Weights of a small transformer language model: exclusive self-attention.
Each number is 500 + 25 x the weight over its row's rms, rounded and kept within 0 to 999. Layers, rows and columns count from 0. Numbers have three digits each. The size before them is the row's rms in percent of the matrix's.

# layer 2 MLP up, 1024x256, rms 0.172, rows 895-1001, columns 64-127
091:489489526514482464460528469547488541505479504501493464461486502499503482516496481490472459452504502502468464489492515485516494524545496499445455521502500480491480451517484500499515525500470543
124:486514514479524529557490516511507470518540477529529534514510497543580445550509473533557509520463461523519462488521479510532479468458505501459478501536519484501476566441467495484551529482498532
105:473513517532495462489505537492482495501473508469513514490513498521471484504498490546503513484450531486531529497519496516523566519509525492479514501546503462452491504440531512509471508524460465
093:437457520484484512422479543514512477513497497494460513493493510503486495515489528461498502531481520560478510477499497519452494494509489484498500522543543490517440528465506478537507512509492489
127:497508507545511487499494503526485505499481482502464510492522556518481504496552534500471542476516507507499500474491497541516523530502500504485478503524493501527537470510521520518496499504533526
105:480467512466453473466520518501556494541509480500503506527490512498480465514500501443480512495481525507472538525545559487514503486487503493514490506488479502528495482478524490487532497496518469
121:496499526461525457520443555500495519523502518551479475511556473536471450501563500539490526549443479512530488481479488490528535480523497457505513486507494547543485482501506478490486511498480492
135:512502506477518491530480501475470488491472470480460473496528471480480512476514523465495505506459499506533489505520525504488533522534502483478500516538457550492510493528507564481502479517529475
118:499483523458460495486503448470553526504513529489508523475532509469472476487511518524515543481470455580494517465485465475498495535497495526536498515494437526487495475497484482473503507465491512
131:472511505488504552503484490515504473486465471512474486522512487484493499507499498493492477513480478496585514488522506502461495487496549517477537521471492498523537516466488499481499490487506520
114:529516511494515457544541505528515521510511525495503503515485534509488496494493511508529506469477488481483487467516498510504520451493511509475485489461533504505502497531444542499467470461558482
088:506499477541466538501490483555496515517533466510536512488504508509470510501460519511499486476543514489499478483499491484505531538495557503481503503492550495487535489532492505535527520496507513
122:509511518438502495506475491501516532527534525480517487507509539495552491471433452520492525527460500486508512513456486503483509512499509524482516499513529537487492456513510511484526483498531487
075:468517545519501497494528518459511506484501475493513461459480512501523499506541486513504531483542516499510494495477511513488476491482469507467519513476489521468533497446519513527517525536498558
128:487525492469491468493499500518475437477489531510515517463500548498528486505539475517505531528489487498516473482523504481468479502453484454562509522516451485518482532498513477480485453490482516
079:532467479513490468543547501509532489475506525485467490480481476494509483457492525469466470487531524435504500457483462472514505529526487511533458537538464490464511472526486488537472541546506528
108:510504504558467531520484512480517488534524510522525494453507518498516446489504533514484520536492508514514510516520527515502537484535506502469492488506481472492452531478520505501477527502529494
084:494476489501494498494477517500492552498511481488515520499478483515491488501490507536508519501503505493548475459569496488484518505470528537515497480491517465551496548510515509521486502542485511
117:478529474498490490493525489552494444498505506518501517500528477426520431485486484550488487531519522461572427496539512509535532476479467543501496489512484482493496506491485463476463519499475444
097:484515519517530455513513472501490486515492523514488562525457502431520493511517499525456473497497458525541495545497462452511509486454527469528470508476529540490529475501459516494514515504546519
131:520517488503488502530472486537487494479498472495493478475517480485494483510517505465536526563476513460490509515473503506488473468464513522507489526466457492522512515472492518484490513455518515
138:442502458491518513499512491472510507491489534511519507483504464487472550522514520473500523468495500461512523491527502522456496518516489505509522528509520521507504526526526493497507477514518513
104:498488517499519460519527528463530465514497485488506541450542492454527509511552508500508518541538487487539504481505482490509499539486494526483509436525484515529490517508529548467476492509518521
113:500473505506510517529511512501517508482501419493523468516524516529466471473493507482514535472518482503503497478507496487548505537482515535500482500542488537518524488496499439442522461547452532
097:484442518499487473544513505499534585472529478527457473498488494481511498476524462460526487490502490479522484509514464530512538487478478510540509512549521478499481519442468492530494531535496484
089:475512479456502521497529497481467531516539509511481535455500512506499485506490498497532480519498513498518493540471478483505494483539491493486507478531490475518502438494495464508544521526482472
068:516516503501502522533497498458497481513504473580529493484458493490544491490464500454470530514530493519505518497509527501438506482512467486487510486499486517498458490503517538539447525509460536
084:523471517553548493504509472506508497462478543499526507454478516514474500525487503485527517467510579558491460524492517516489482536489501444492472479462509472510503479476480453452473507508495532
108:453502481495484480486499519520474479489528485511523503501484520518500534461524476476492495495521528477495544541490456468544489482441501493508497494523500485529498492450495521522493517476467503
087:530520513501523490502487507537536456510546473552524513513512458440496495404502458519487553512535457524493481528526529461528511532492472496483500539509483518490519532455517502535513517497514535
113:466490473455512480513472538490506526510499480518477482496506470488439484485464502564468513515522468513502499470491473537493479502531540478512544554471507519528464526511490557506500528487472495
099:508466516522532506485500547483488523500485515467490488487485521501488532512467510463504538531475544534486449476488496535508521504486491491507507495489464527506525473505513540472470508482463499
098:467494540460533483502483496507523502482536533518493496514524502500515476521501521507482516524558534514526534502457489465507483530493552527553518512564457443505473488468467497502505517535541508
098:537501511512487491475541561492495493511504471466499531502517485501495480507474484522515513497506515528519528494502547506480515486515458509483505485510494494549500516521495491530497492502537495
098:477543498524539483513508521496491510533456508475493466486494530483454507531496526499468476467502485515517454526511503502496480493488504502557523457453511502532504510485496489538514507518494555
062:511489489504528469468471505493510456472504542514481493533521533504533555499482474496487505499498519520502508551496513516516522505491497450500476481479469462504490472511502530465512559456534518
071:511518497505522489494511516534509487503476490466492572494475504479509496475575516473521454510493505517503522477535461502516499485520522491494505540494479510520507472473506529520543544540491520
067:472493507507477517525476517504501486474512514528497484481519521514476495500543500502489505510469526519494522518545456549496481504510512523468497527444477552519466504493533551505507545516481525
114:448498497525514482530498510522463479509442514510534530483482496473507472479516493462487534470513521536500525472556457541524498503525504525499533519481458525467446499484506515516481482502554496
082:431546479521549507512475498470549531466502485531495467491528497471521519483508503521428502494503463526463502453481505503503464502499484472509502476461452466459492489498505481561474519494518504
108:506493499483503451514482498497508495532492537475497460501496543462517487472466486473468488477492509497496485519459513500502524485483495500475505505495499497486452531501466520499492544479522512
084:503540520495511495487530499510508506516538520483488510480513525527492506489553519475497521480518454485544503533466514515551494494491509470478501480512493539494555482500525475520543498527553514
103:493502544512539467470510452515491547482507490460483473451499512444520575484493478485491482507544558484501511515518492480501455438514501518529506449519509475511508496447490498496499435485498486
089:496513492550485474534493554514511474501510488530464513488501495520504539491518497494520482474484508567491484475478511526496484482462497514522534479465497494517515517518510531495500508527524518
081:540498508473496514501469501523511497485478506495504509508507501499475478482500503512463485524541529485504541464504472495556511489534486472509476493508479517516500488538516545468541488533521520
114:446570487501509493498505416490470508451483528499537467455505499499494517530477510491478502511480477541479458506531446487517566486511527493489488508477441489491479503498473553472501485485502511
142:491480518482509506516521494491457466530461478515502499492543516485498519476500478494519530488508489489526506478540483508536488553495510453529480500474473519495466498495541531502486539518474497
081:488471535534484495506483520504534497496516520459448446510505505523493466508508459515500540543527500508535529505476521495537501518512483461518493532506489447481521466504484512533508487537508459
089:485549508462488497493484467512493476512500465507466452485509475509507524430508504449459504505510495498479504504495527510516522499543518459518515472515512502504482508488537482544535520429498493
108:483485529480522527538515422530442521485521483483499490491532463485514509490501563515496508503514466501555521503485485491547497528522524479412526549496455495516542490531511484493539517466480506
084:474505498483497514490508493481464529461512473523538531493497484515501540504529459488496535476538530466521498496476470493520512538499534503505502495466488527453520535484464500503477507524520541
086:508533518547510478514514489526498467461489495516481459495543490477488489494546490486476483504491504498466570474491520531473495494500505537518500468526496470512529496515496484514513475524491465
123:517515517534484519510495487566464521488513489511499491472509516510478446497481529479460504537479491493477502521531510521544465459453545530523533511517480542486496522514505511517485534453479489
057:502412526514522536465503459507512488517513481526488465507534506519530500462499520502456494493538464519473474484520533463531496505475515471529464516490507512536513526480526530505523495545510474
116:497515481542491487518515482545489484504547459505454508538499489530516482500504535484473530480465475480522503500478480474499499553483522507496482522442474488491504498490520491534468491485525496
101:507463483512495494492560524496485504478536517474503506487495509527522499452490503509499508501433533513537496523489467510506517493463493500510487484523500528499485494524509473479453509486530486
097:491535538503513518506500504480495481522505497452523480461481497489499475490490479478510496531504498488510457459508517527506468490536515528509540490522427512594479472525475496534544496508521511
118:458524464471494512525520467470523492490484460505496490529499474521497491506452503515459507505553514540466492483511466529520478513517458543522519458547490448518474448493520452536510475478474509
083:500470520529488511528498443506522528473468468490482515497477454471475503463562513497510509498450497510521535539472486442539477474518478501491529467500493490490514486519531535484517531456476485
109:508485513510506504485494505462461520480480513518450541471523495496490500507520484511520542524522503498507483482501518473551485487480524513497488534487491497541523470471508501472516512483497477
104:524514518497493537527512488512468459496522522518487537479515524462496497506485544490443529477529500529481493478506514492476510505549502480512500506479523494490481464479485450549475469485476518
111:528521498527467442474476468505492480503498508492485520458508485462509491506483494505529522533492485488566459488492524510505456480481484533508536516495483513505535520530481488488512486554507516
085:481495524491438501500529511506533493507476490476470490466503531480467497495469508490491521516464503524544521549557498527472508516470517489478457485524477497498475494453506536485494506490536464
083:506513494481479514457436496505463530534494536500457443494565480527529480529495506519480513481492551490509464487534507468458492536558477474533486500504479493526494497494522479502538482492551540
115:494536482538497523527527502457457502480487504489460489477492509523512512492509485543525500509463510485494468506550507493547463521526526533518497512494479560513492494485463483496489550463504539
084:543502457491516498480491474508472494525488512544504500467547503485531517510530490525519457489484493496484447472468521446484483472512509482515487502510444494510430467492493492455520533486492528
104:453524508529460500461526496491482494511472487497463487464536468512434439522513499423489507465491529524490518475505463514480550521518542481532515509509516475531447550528492478478500504492481514
072:542467501497572465493523530546484500515519479513514495439533503534512525509524493490492493459548505477479486515491476491489506467523505487475503463486459537516549481494512518507516524529554463
084:469442552491509534476496533484511511491499483490514471490486484490485420453490550520514499526509481532565476533508527505529452486506513481522513471504501525482503535510516510544509501495504522
101:515513514525476473541503519511501471509508478486502509484478458479497503514502508500509497527487461512518512539496474491452481508472482434498501484534541467478483507510495508524438556492510549
106:522476525516527530541529534492473502515482504462491459460489489526528492465484524479534505516527475506533465513482511477483542525508510518461568483487511478512497495489514493509550493482505499
075:473489521454484506493544502471500468511480498524538481516511505470526518519479482506514461491522547521463518512513480487445488506499491510559505536509531478530520498497509498538518501502511493
125:481519479492469508477525460466497483520495530458532496500476481458458518506527474522475508509501497535499480469506504474482448505552476487534536465515537492488497516526536520506549518459498497
110:463456533488474488469479480505492492498481509483511543504496521479481496481488521511484473491516521521504502516474491498535463560519479495529486511467464488457477447453472491522489509482490493
122:480466500461482493479500461506458505539514494514559497508524496454525494503554538515496491502495520419519501472516507486513518526488527512510498463530476564511520479496516468514487541555476481
087:492496496503478462474494508484459509514532525483486496528541553498468496485525514535546484507517511551488556539484494502485531510500467470513504520471510476535540486517496492521501493478524491
082:497442502499505474509525483500508493431512532527492511510515543539466519498496480494508498515511482523563500535493516500478504502528485480513477493511465480510519528518501502508483528482437493
110:502516516482489511533511483483480478490488505526490537488516473481495449486454524513497505520503495534491453510535537493494508489491510521496494508509532492524494450505495537552503472543490484
089:527523449517495531533495470488489504460498536516482512454488516525504473491503493541522532479474519516531454462547515502547514492527487555509488507488499487544525524474494476531515470474513507
117:517505451487504497507505516489486485477516463474480485444541486526502540466532513489494515516476530496499534500523493430524530494467514502492544527481509513516489476505516515486526545475511510
099:466513517505527512513506480480476532491524456472492483488499502503511496520509493518514518489470476484530474491506524507473492525522511481544521531514536447539495487490524456492490530468451477
098:491502484526519469542497525559508516533470495512485503496512523533502519500518457509504493484499507508558474478463505523505454490542484503536460498513524488518438524519482526484508522498491518
111:496468509527499512459525512466486493451496473520509496513508522501490494438531517502499481495486484497497462521506510500510514484493516513480520533470471577483472511459516483486473529482492550
078:479504536511580469517499509505535521460484528505527503495498485506524483448539509514465499527511494511514501462500497492453502480507464492497499484510523509519531512524518495495494475494507523
075:489490474489570549507531481483484476484443497522483490505500502527506503501506491452502485461493487503491513493522514505461501499521495463480502499505511519510497508482479526472518484498502508
100:475511521477499491505473525510481451508517472474490465501509515512482489511468475495519530565490490480486528476537495502507493481511493531491480521472508513503443502492547505499516450479496482
094:431524530499512485509492513526475496438437488510519480513512507438519490486492487499518508514490498501502495449514493497482462505476493542472502507513526555482521498521463508464523498530487533
090:502508502494502500514521499511510511536545459462518462523526529477488540501496507484481559530485508553478484509495453560451492458527495486469495440539496511532548485546580496506510453507483491
082:459486504499537481493527492504510498521502521479476487528518533498490469488520468493523482478512492484471506491491480487458485483518495550530465514492490505477524507462497516468538558457513531
102:442464513494517510462499514496495483517458590498500471500491487490493511482506522499520473499487485543565522479524519488487488484508496482494502485472508487507508537444487510464498488469456518
084:480511541477447501515467486516526536502478476490519485505514521472489464496517482539548504457521494524508471490510457518474505479487507489449483519518465534520503488499510508457538491481472501
095:440520465496491472473454534500514492527471492499545476511547493474552523497482479464489557458506498476499501487490503510515473475529510469553495459495514496546508504460503497487529529540515526
102:516492457560478510515495492522508533512495496507467551521488461498482442512511472507485502480436506475484508499495499470505469502559500500518514507516478485452518522506492521503496515484536498
092:467491505506493547498505541472490548509515491517471515503531531500530477486518451499499520506506508507522456492513472499476485500547485499512487518476496467484506526490484545509501491482512486
084:508495534476495505468506500547487518506521560467464484487485468516476494532545539468516518487451454485518516480539486444446475517460535463462475508491464510518481530507476522520496490567494535
097:489522475474498498482480518488506505491510504564480520509511501500468499508514517453522561552488535522473542552502482465468545490514521460464531470489481514531489474533536477511526523511443528
126:478504526467531545506457461507488498514480480538494559481484499514483495569498509496483537500498518487546484506526486492502457503477497514493498503492449513532487511491496486509532459478459520
093:481495564520480494460530508495516527450504500442511475478528492469507491503485498485474487539467453512517518483530526476502504482560524470495501490513488552507486507517517485492517518469485490
101:517539489528525502532530477535497516524525473480472448456551503501481531487495524512502500485474521501546483509492469480484480482506505503498489493528470486496468511453492531482499504440505473
099:502513535467452516508476503537486470514541494539483505486553512458533499552510519511528516502522473530524483493470497494534478502488532502510549509537494501447521492477453498473515508482489511
082:508471533501468503480522498528509513481434487516519469462502536456536510481490479514525517499493539472473523524484459507515556523503523493507465491433515502497472464507511512521533450501482512
130:513511523507502518532500495519520507501524507477481469497499527508516477491472496506489496475494490455473450469486490474498486455485494486448511534476495445550489510495524516449474483520466480
100:481443491492489517517480480482456485496508470527505510509497544502474445507510463553523524481487489512568493484554489489505496485501510492518519506525498518492528494524486484483527480473501508
117:471483519500504495487502511497518505526487528496514477499492501448504511520483492460490481516530510447541480509514520490494450533519530478471529509534555492488495501487523509542450493515490492
084:472517492505478505500469502503491542525493522527493490525484505481490468477500486483485525528474518496517485485488508491550470496487461503481508494478516481512486427502520513481455511513484532
094:518473479537481483521543517478488486532498533516512538479529505492506536501493522501512477501508515532509503521501484523533531474473536506476530503500475452473485481437484500551517479516511486
119:495509507510507495458475448477520505502514511532514497475536525492528501506475505520484535499481487487510504511533515484522520488486472526549475457455445506557476488499519484497561462542496531
# layer 2 MLP down (transposed), 1024x256, rms 0.0804, rows 895-1001, columns 64-127
164:559522492526500473490533489494494491499505485507444515561469539470499525543481499481521514489513512466508526491472534471516540518495489524499505476492486493504543530494468511444510492516527482
019:499478524504490493476473497499466532508443502512489525507529499508506476524477516473453441504527492575484499514482482520521518504509532525512546445512504528494514453474469470480475509546567521
059:516524485519530456518468521502521484472523474533521494540465516501525531520493505509471500481496548552514470478538561515476527492473517482495514538476499462483478509475496519499498496455530536
033:513494503504486482547498514490467507471535479510513479488502502486495515516491468449495453517530458497510482524510548486464514511475458463531485466464524520504499447474550503470488505490520513
032:475524496467543492463498526521464485477543497480544549472485500521501499463533500456478494506537526486498513494454537469496513489437476509486495502515492483508471476472447520518500509493458492
026:471507514514484529494530475503447496446451500488536514506484478509520497435491436497482515508541481489495516539527533513474493478487467474500490488493496474493482423513469499531468510467503523
030:544475467446484496526482519529509522470515489440486526500504539469480526497506521505460477520557515540504541468502477504483450495481480494477501493513518485472478500486511494504474502483489487
032:458510511487489515523518521525478520449554522469526470477468477489513519515530494536518471488548479501500502465474477518525507522511460511520493523532512482496474512495495464503508470498528483
026:493501568474492514464502500478488477481525515540465489523499510488474479467511438526500543473526501475505503500503492522494499513512491512526493514521500475523472524491521472543517516440520516
026:523516505480488470507525509475513506526532522507516475509511506494538489523483490467466509492508477532486498493532458559517546522440494489501497512543502476486470522534468473487512517492477492
011:501531477490482481519497503470460473460523494479483520464522487509556523535491513526477493540520522545483493514503527512476496505539541461452474493532471492482497511473485489545535446463510505
160:537521533520487472494491451543522512513512486525483550485498498505485545511467526482494508503546491438485487462513484517520497540536479467489524505528494477519527509547528509480482499489504530
032:507528518504492514528518481503491481499537448540471476529496530496536459493486495508484524523551512524546501493513501523482444537496492535524476530526497479533490528478508511518532504513488514
140:596529495477513500503527497514526468523531439515468503503472494517456504505472518531551501508498513499427489496471514536496525511457535510513469487526508475507515480511489478510466518505511521
027:532495495499487487487527467494489534554481495517461489518509491483513489509470518486508541541503528499523519534531495514462516493460537494546497432530493497498502494446502514526489503538524500
170:489505461518494491526540486498492516493536506497466523506483509524506491508532529478493482511527506455513539450492475502509554540521509458517454490505502465517536512540514488524490533539462526
015:509537526496467523496512489457508545455532521477498499504461513510474479492475511523522508521520534488476441464474450462477527524514505516487447481528517464507465512491493484484477546507475508
179:512535492498488467487529463480539494512502507481486529544504457526495511538487515532508519513496529474468513463468464499500514480497502466489527515499551520496550520507505526490520514520481479
012:468528510481475545487515513473492510531510523479498480540530470509501533465480466485496541487521474533553478499481509522494543519492544501541509509497454503483552495517490482546518490486487513
176:525525504489506482440504457496533519510486529486490516551522458464492512508472536487519502486505508495505509488483517543489489491516505490549432510515498494454525472523472539500483530512466495
021:511497499490513521510468477494507467524515490537552505500455539472534472524502467510492486516501488493438457484500502529538514485519469502481506485509496472474535535527502483443474516482525505
031:504498510479463502510555503465489523507520489512481486452497542504518439523517516485484532551478499498444503525483499466518466491503534539548487518519541496486517564529478485490528490529508536
021:504522460489473502500522546508444519510507486488502509517479508525513470547502453492480528524494476511475499519532534495498467459468477538499509443523519515544473483481513492531473498475518545
016:494488503524495481540547526504543495488501475519488481498497499528536482523511517496493510491507502526498515510541526491527502520528475451469519462495526508510476508493481508455519561514538513
031:515529468510497530539487516496500525511522529447517509481534497531487448536482517519462494478528517499510457519496483500506539460523489490457486496538509513524500479532505539526498489516482467
156:532452513496509528509477474491522475474522490502473514511501536496463526544514515506536450521489505495500524545558496493469544512508503495466513520508490481497533517517481469459484484501475481
172:479498511556523471481531479460473470572571486555491501479461487512492491498506520484507462521480529485503507479500538526453465471473521480529504478473516469482531504482527512514491487501501507
176:485489501518474506551515463512511482514495494503505550540524532536505548522508495449499503512554476468504489467508540515480553473525516509446457515473511531483494462507467512464531498471502479
026:529502499512424493489526516493528459523478464462440539493554493515490514551481521473511479515507502511456496530503451478490501507511469527509511482499546524519468485464538516549483554495496503
159:485499518529491472484531517473499506503520451551482511524480490473494506456453508470511450494516529520483486505480502438529496540481493515426499489502545525519537480506522513481509477507503463
043:491494546488521512500530514507495515521518508542537473466483504490504501468488536501527490534486539478448501522494494553507527520490516478464496522557481502477524489485526497468507541488575526
033:528497443473529514531517481537483490530504430574476475504471518556496513493474496522493492493504459456481511516517510481459505479524504500499493487520503514464555520498503520536511496505517486
063:507535485501483524544490489468529518485526507542543525510474521529481519492510499534544505481525507529487495494496504517530501456485462488552474502491529557553480505520490570485506513507511468
030:540487529514476523511545479499468507493497457520471489593476504502477500527441522507502458528494549510485479527521542484529488530455505508536454510492484493471495520516522508484457490495495460
022:507498490503471503502475564534532509519528514495510511511512482496501516520524503490490461519489513525479523464490470516509505475488494473529464472475506509491506484507521493492513522535488466
162:483548482490509488484494459512524480468529526502476498525505523470514527521447473444491524522490511496519493509508538468497526533486506468485470464458541489504497484514514515475524556484503475
158:520524485548481505506497501549523486482503451480459501502465486527479517513475517456484524486498495521477497512518478499515507514528502479501458496505501491439482527482479527479532529506493443
094:494493524457441483506513469504517521485465518527487530528507458508513490500509549488497490505483484477512515517474510504496489499515476466516517482554558550515520472494521471499459478510513500
023:494563552507513497496497479525469486543516484515480513469507505511516505529519507485490453511508517512505540492516527519497528453519452483503517481522558472482497534503460478495483485531492465
175:549456483527455498577537481537484464476496519547498521473465471514520469504492506539505475511476503469523485512469541508501475514501494475493506541504493492464509473497511496475496511458489494
018:503494545505520461509470503472499501452526488480496517481509564516504484519508547454558483546554516494516517544491549494486501493510440493497516500485523526470502472470549497503497522482522507
179:499534471522485498524523504462510497504524482477487538528483488499502479499511568494481470515478483491487509503473537537545515481535515504502504540502541502490551482502485526528459531546505515
016:541499462552537508494532512483473492495531478494491522476528550515531486483490526531553459506531453496460479538499547480503490511517488507531470456499508484540495492515496516555495480507517506
026:517533524499484487498539502474503482495500482524486526516488484492484503503484492444533498484522547486466532518487486523468480471497480508519487520474500516454465479508463468529482498542507471
157:504474457502512499524492493497511487575517512498483466522472437516510500500448491511493499513477529502483488505525486534499509523452510450531497487535529487486546470488464514494510541518517469
017:475529496488508520505486511529496503497505490497515485530492441464489470535548472536482514530571495554498500518482507496465496489473510524500529527491495484521497499479498479470491498515504471
023:512514469465513476465509465518526486484516506515465509493517486489527499498507491509456530511495516516513472503488473499501480541521536541506503490498510521528533487474527540476461494451535509
173:494500487500501459497490527498492521489502500522490504574485468563462542531491518484484502513563513505470481506470514466479487509469542506503515521427477516537525524483525482485505480514521498
165:513439503531493489458480505491492454529484505532505497556486500501484502507450561457451506474483515486528487509479481477533519503494504507487446493523521452470475507509506499515505525465515485
021:495492504504537513487502535507501468478543460503497451441466508491493478485488520475507492523515471499495492486488487539492488529480483486478487541501518519476517505554521502529555532481494526
049:504460483530445517464523485509479483541484509447509486488533501510481470502478486502550523510476578507481506476460504496509505512483482551526466502490511494518512505454487457506468449508518521
154:492477465500461472501480499540469480460518518491542538519497456533483512529505513486492471547537494486518458447511552506463483511526516487458500481507528503487516454495519457496483528505498489
032:528508457526481512502504482496526482548491473495488514535461520510488525497453470543451517502484486520459488499520493481524520506517494515466513531500496489488527460514513489481474523460464543
161:526493439503520517503513499508531515500536471472483500540523508482472563537477548442475492503494477479473517496519493491504507497517510523509514522513552518480498455487476529503522502492517497
061:513516490527494497496479506497507507500522491478538502479465456535495506492494498459507493525477526518464534471475521514533459472510492468482502485526509548529489433527492526532527474532472536
018:497512472527535473510497501514445507477459513518513536525424514499482524493460539510503506431494492488469479542480536458520490480447500520503520482509487489480499481470460534492471464469522514
027:494473489518495460503553461514543495477550497529467538516476525536465514476502527482481477454535471520472510532491489480523514548479480507556478474549533513512456478465478473497477489538466514
036:454495522476526530529509465499473507489525466472482534498533526493442462529497496492495476536489540480454443481532510493485509510483523511497451508482509548516524525469522502522506471511493481
168:510498522515479507498489472537532493511520518495487530498491467522520500511509508498534519453514518478493477474497470542511501497556532535479538554521492474500504519469504514486529490488491490
028:476466539508464474497473478477511501541440480506482514538509493506537439504442479501527492514535476490475526503499506523492511496468432518483514487492505476510501515508494505520509527517545511
048:481479498492477500535530536516529462533499496515454474482459510477460452502512476489503506524475472498489490478493495495464491518463479534472516469520506494487466494500544486493493497501430510
023:528526508541472440473496556526486480485498511526527509530495523522501519484512496469525483534530489521562494532492481483479526495499521510553505536512496469556507516508517487525467508478461497
158:483518473520531483548497510467503489512544486495460510546479517561520536497529513490491457505547469516483497516522512505525493462552478510518535507523477525483498447493515485451505466498487477
046:532512470470492497517522492510520501479484540490508486516490496467529505493502520527454491525440515509456492512487516538471468479502457513493441489516531479518531535466500506524468521497485478
024:470493508497511476465444499525549487482503523490487492450472496540515488480516479477513502525537494503518529493559550504491502541516476509511481495548529535534513519512506485529483489498506464
165:531494518467507429472491506502499514457511481528469519498510510485459481485477542532475501445487533489497441496448490539464533490448489465487514548496533485514492508523491459449491466530507474
015:527495487550523514489450542519527479527508493508527498555543543480504529525493475499510466521515497480454496509515517484456483511467531460456429458517499509522478500498519510495482498545530537
135:552503503459520490506520477491474516527487474464435497510476472494514492538482528477497510505488508508512500493484485519509513514474480444542526499501493455459526474555507520499503535468445512
052:454461550508482522511501486482485445483540493518517478448503530446506491519512473494500504547514502447497506522511520505498495447505497502486514531465511545450531494530498518507502532532543525
026:473502535501511488534509530501503503482497525533483543448546490472515553565512528478468503481482517541440484516517498487505510497495484505489506493502496508511472474474462502499452467515472524
023:524532494474504496502496534498475481484522504511493494475476493514512487515486566523533519489481421515498442468502502468483505539518530499504490549473496504464511478492495543489502470461493483
145:517521510498517473531493483504480498478494514509495551515501501480531477563490489487471491490499484436511492512467470504498510477504465522496498486520508467511496485481543487493514472514490494
033:473480518505532498486461513412505500506468497521519510488469493542492523492494500481542485489495522524471514529459491506472469463452514484521456529534463485495554485518488490543527469513510454
021:559482524421504506504477502482521461512496516546501483494462483504515528485485501536479508451495503487503469476526519504437511451516472495519525498470500473519441501480522509473517491512494483
052:489513503509485533512470518503500473510524507504509535510509544500524507499471526538536520514507479534517479453498499493513457523482506512496487485521478469508496470527511508487544530511494535
198:551549499506484470486480498506495486530494500533463523517497481503517475489512491517453479527520517528519492492507543485541499501509531485496483507508503466488504532497506480509530559491479495
175:548495476510526457522521502508542471497521520487495537568488508507471519531480490529519483468489510490497501489521499508476514516503502473474472516472512501489482490468514541494495461490456476
020:525502533484482555527472499542534482460496526509498490507532512493520520502507494488469441512468524564476517528461545504483509474481489492475518479529504550474492480499516477482498520443533498
027:494463530528505531512496561483488506488489473504509498500501485497475464515469451486478481512508515470488563490515490526513513494529458528496494486438492515496521452550529514557453501494474478
030:493510453476463523492538526490516468529486480521476500496524514478438458542491474541479501553499493494440470520487464517500493494465447533496466500491492484488519506505511516553454547466505484
036:525505495492487494531472502497531482491510492521510525513505524518495516499495561521512525460482481473511546473523538488498481475459516505481508504497477529506516516488491492527492519485503527
043:480479513522449496549510510515495476542518463480497540494528498502533486472481523498499467489494496511469506518536487487505552512508495476491521485485553463472498477497483552528442489486501511
020:523473488504499485497520555483492524468557531470463508530523491517520500541514513469503497480560531509505460489510450503488506505483470508532482511503495495506457458490486490510514515474474512
150:497486457500495459533481498511530483460493498512516539490482515507523534543454477504482505501494564496469505489487527508494496488488482476484498494492495503545516506492522473506490503501512478
161:546487487532552532482488484515543494467504506506469533509485494496506467505480507496493512480500512491505455449542533522544484524524522437454512508536468481495518531476511498515478480482494515
024:491507524459457527517485505471485483513486496500463464526472532460463487490483476490519486490511494479517532466491494482515515501503533451484508507546538564515483509478509481465477506488491507
019:488445471519493507487549507498496516455529457487447535499487501520510445516507499534482505496450481470530512542460524519503485475473482520493510466468508535477483530482491548485477499467489432
192:506557473486503443472518485474555529514531447515491493492503494531498518541503525481503490509493522475468471481514543479534507516505496513522491481459428479497508482520478528550512476490490469
149:515537544509497542456537498524538523503471508507447533481479482509501527512512503473493548504514548511484499484488499521515505464533498478475512533531472466480478511523509490545444498483499466
036:482511541516480496501480460489472475500480487489472446497501476466491527509513486491491505489482441488538522486507520462531527511513466492509495483500472532516482463489550531512533428471478442
164:492497466552483498513508562495521508517461477452510504554519495492451519526479499510515507481524546524512500538490502514507498515485486466477493502491490511523512531515476463512498544473505468
032:497473521481473504477502542443491465470506473537502453485528480486505488484490524463474491497511527508442512548494488495486495512481483477519463498478534490500495501475506522523465508535471533
048:475521480473509489473503533537515506483542513478509510510506493533461502566474495544572517510503485511480501543523443474478471450510485492498473466494506513492471503468477484543476483557519506
033:501500458475483524446509504459520522513551528461533505467538516521471486504471471508477460500498491503439490488475494497487513535493493446469472481510558505506511490505498481487470451547474553
143:531516483493467507492540483496532496498473465528492518534509491533471513484502563495498479525505548545509465478505510503502510488475511495500492519519476534479553487508495497508528509539505463
013:523491459488491520506511496491490506481493474495504589455556502479501495524520456523491536517504468494486520497494498496528491505504488487489466500535536484497482435495501496494475458516464506
033:525548477533527537499506526515500490502481516499498466501526442525506510502469526480482512502486540472513527463510469432462480530500473511465462470495515482515537505471491492435514507483506481
055:502513502512489514550450524528507471543537501509527546519507499478497500535534523537552527524484514471470515567465470550445507485477444497508507500497523509487516469506519489509472480506487517
016:497476480502451487497467500464489514497537482523520459540492491499499521509468507542590477543481501491465489516476539446492480482503512489479462512518532472489489493504518495498504505517512509
024:508507525505463486483527504512431517506465448469530509501453513474479481507537520488480481496513497524517515466471545518498485515477475506514537451460531520486537496476514555512506498462498444
182:493521501500480491484519474507516503481526476490482527472486462502515505524470516476534553450485544478471461511477488505495548504503526493498483543523515493565502508530475516520447525506473462
058:536507502510526482499487501484484458495537477482529487539497511513491463473468513510478502469509517510449494509471516530459500537491509495459485493536520485539514523508526483482470533487508487
038:490482501506482513488508483523501543494500484488512544477471466511529518488528479522494473521505503506466535503485547518538507513515463478430502485502501494495536525493453519509529461494481495
018:539503506480529466490502483491528531469519469484460501540543499512503451505515529489516533478475501528513539479520492503460490514503481480439454493505490541507528490495487482498465527487520535
031:515494536491528489516520489493488496500514512553520533499516513500537502477508469515493494479552523510489505522518514500460514457474475508511438498486471537536508499428468540541518525523542509
037:469476519530453476502523525483458544512495485482487531456531523491508480513501525504441486479538489502493494472485544518513430520494534465532469497529547483491498499483471483541537450500475543
022:492532480439514551528529501456526537526528460504520530505473488485449506497476524522438487519468507530508501506514488472496480556492476527483497541516540494545486496499502518506506487508458504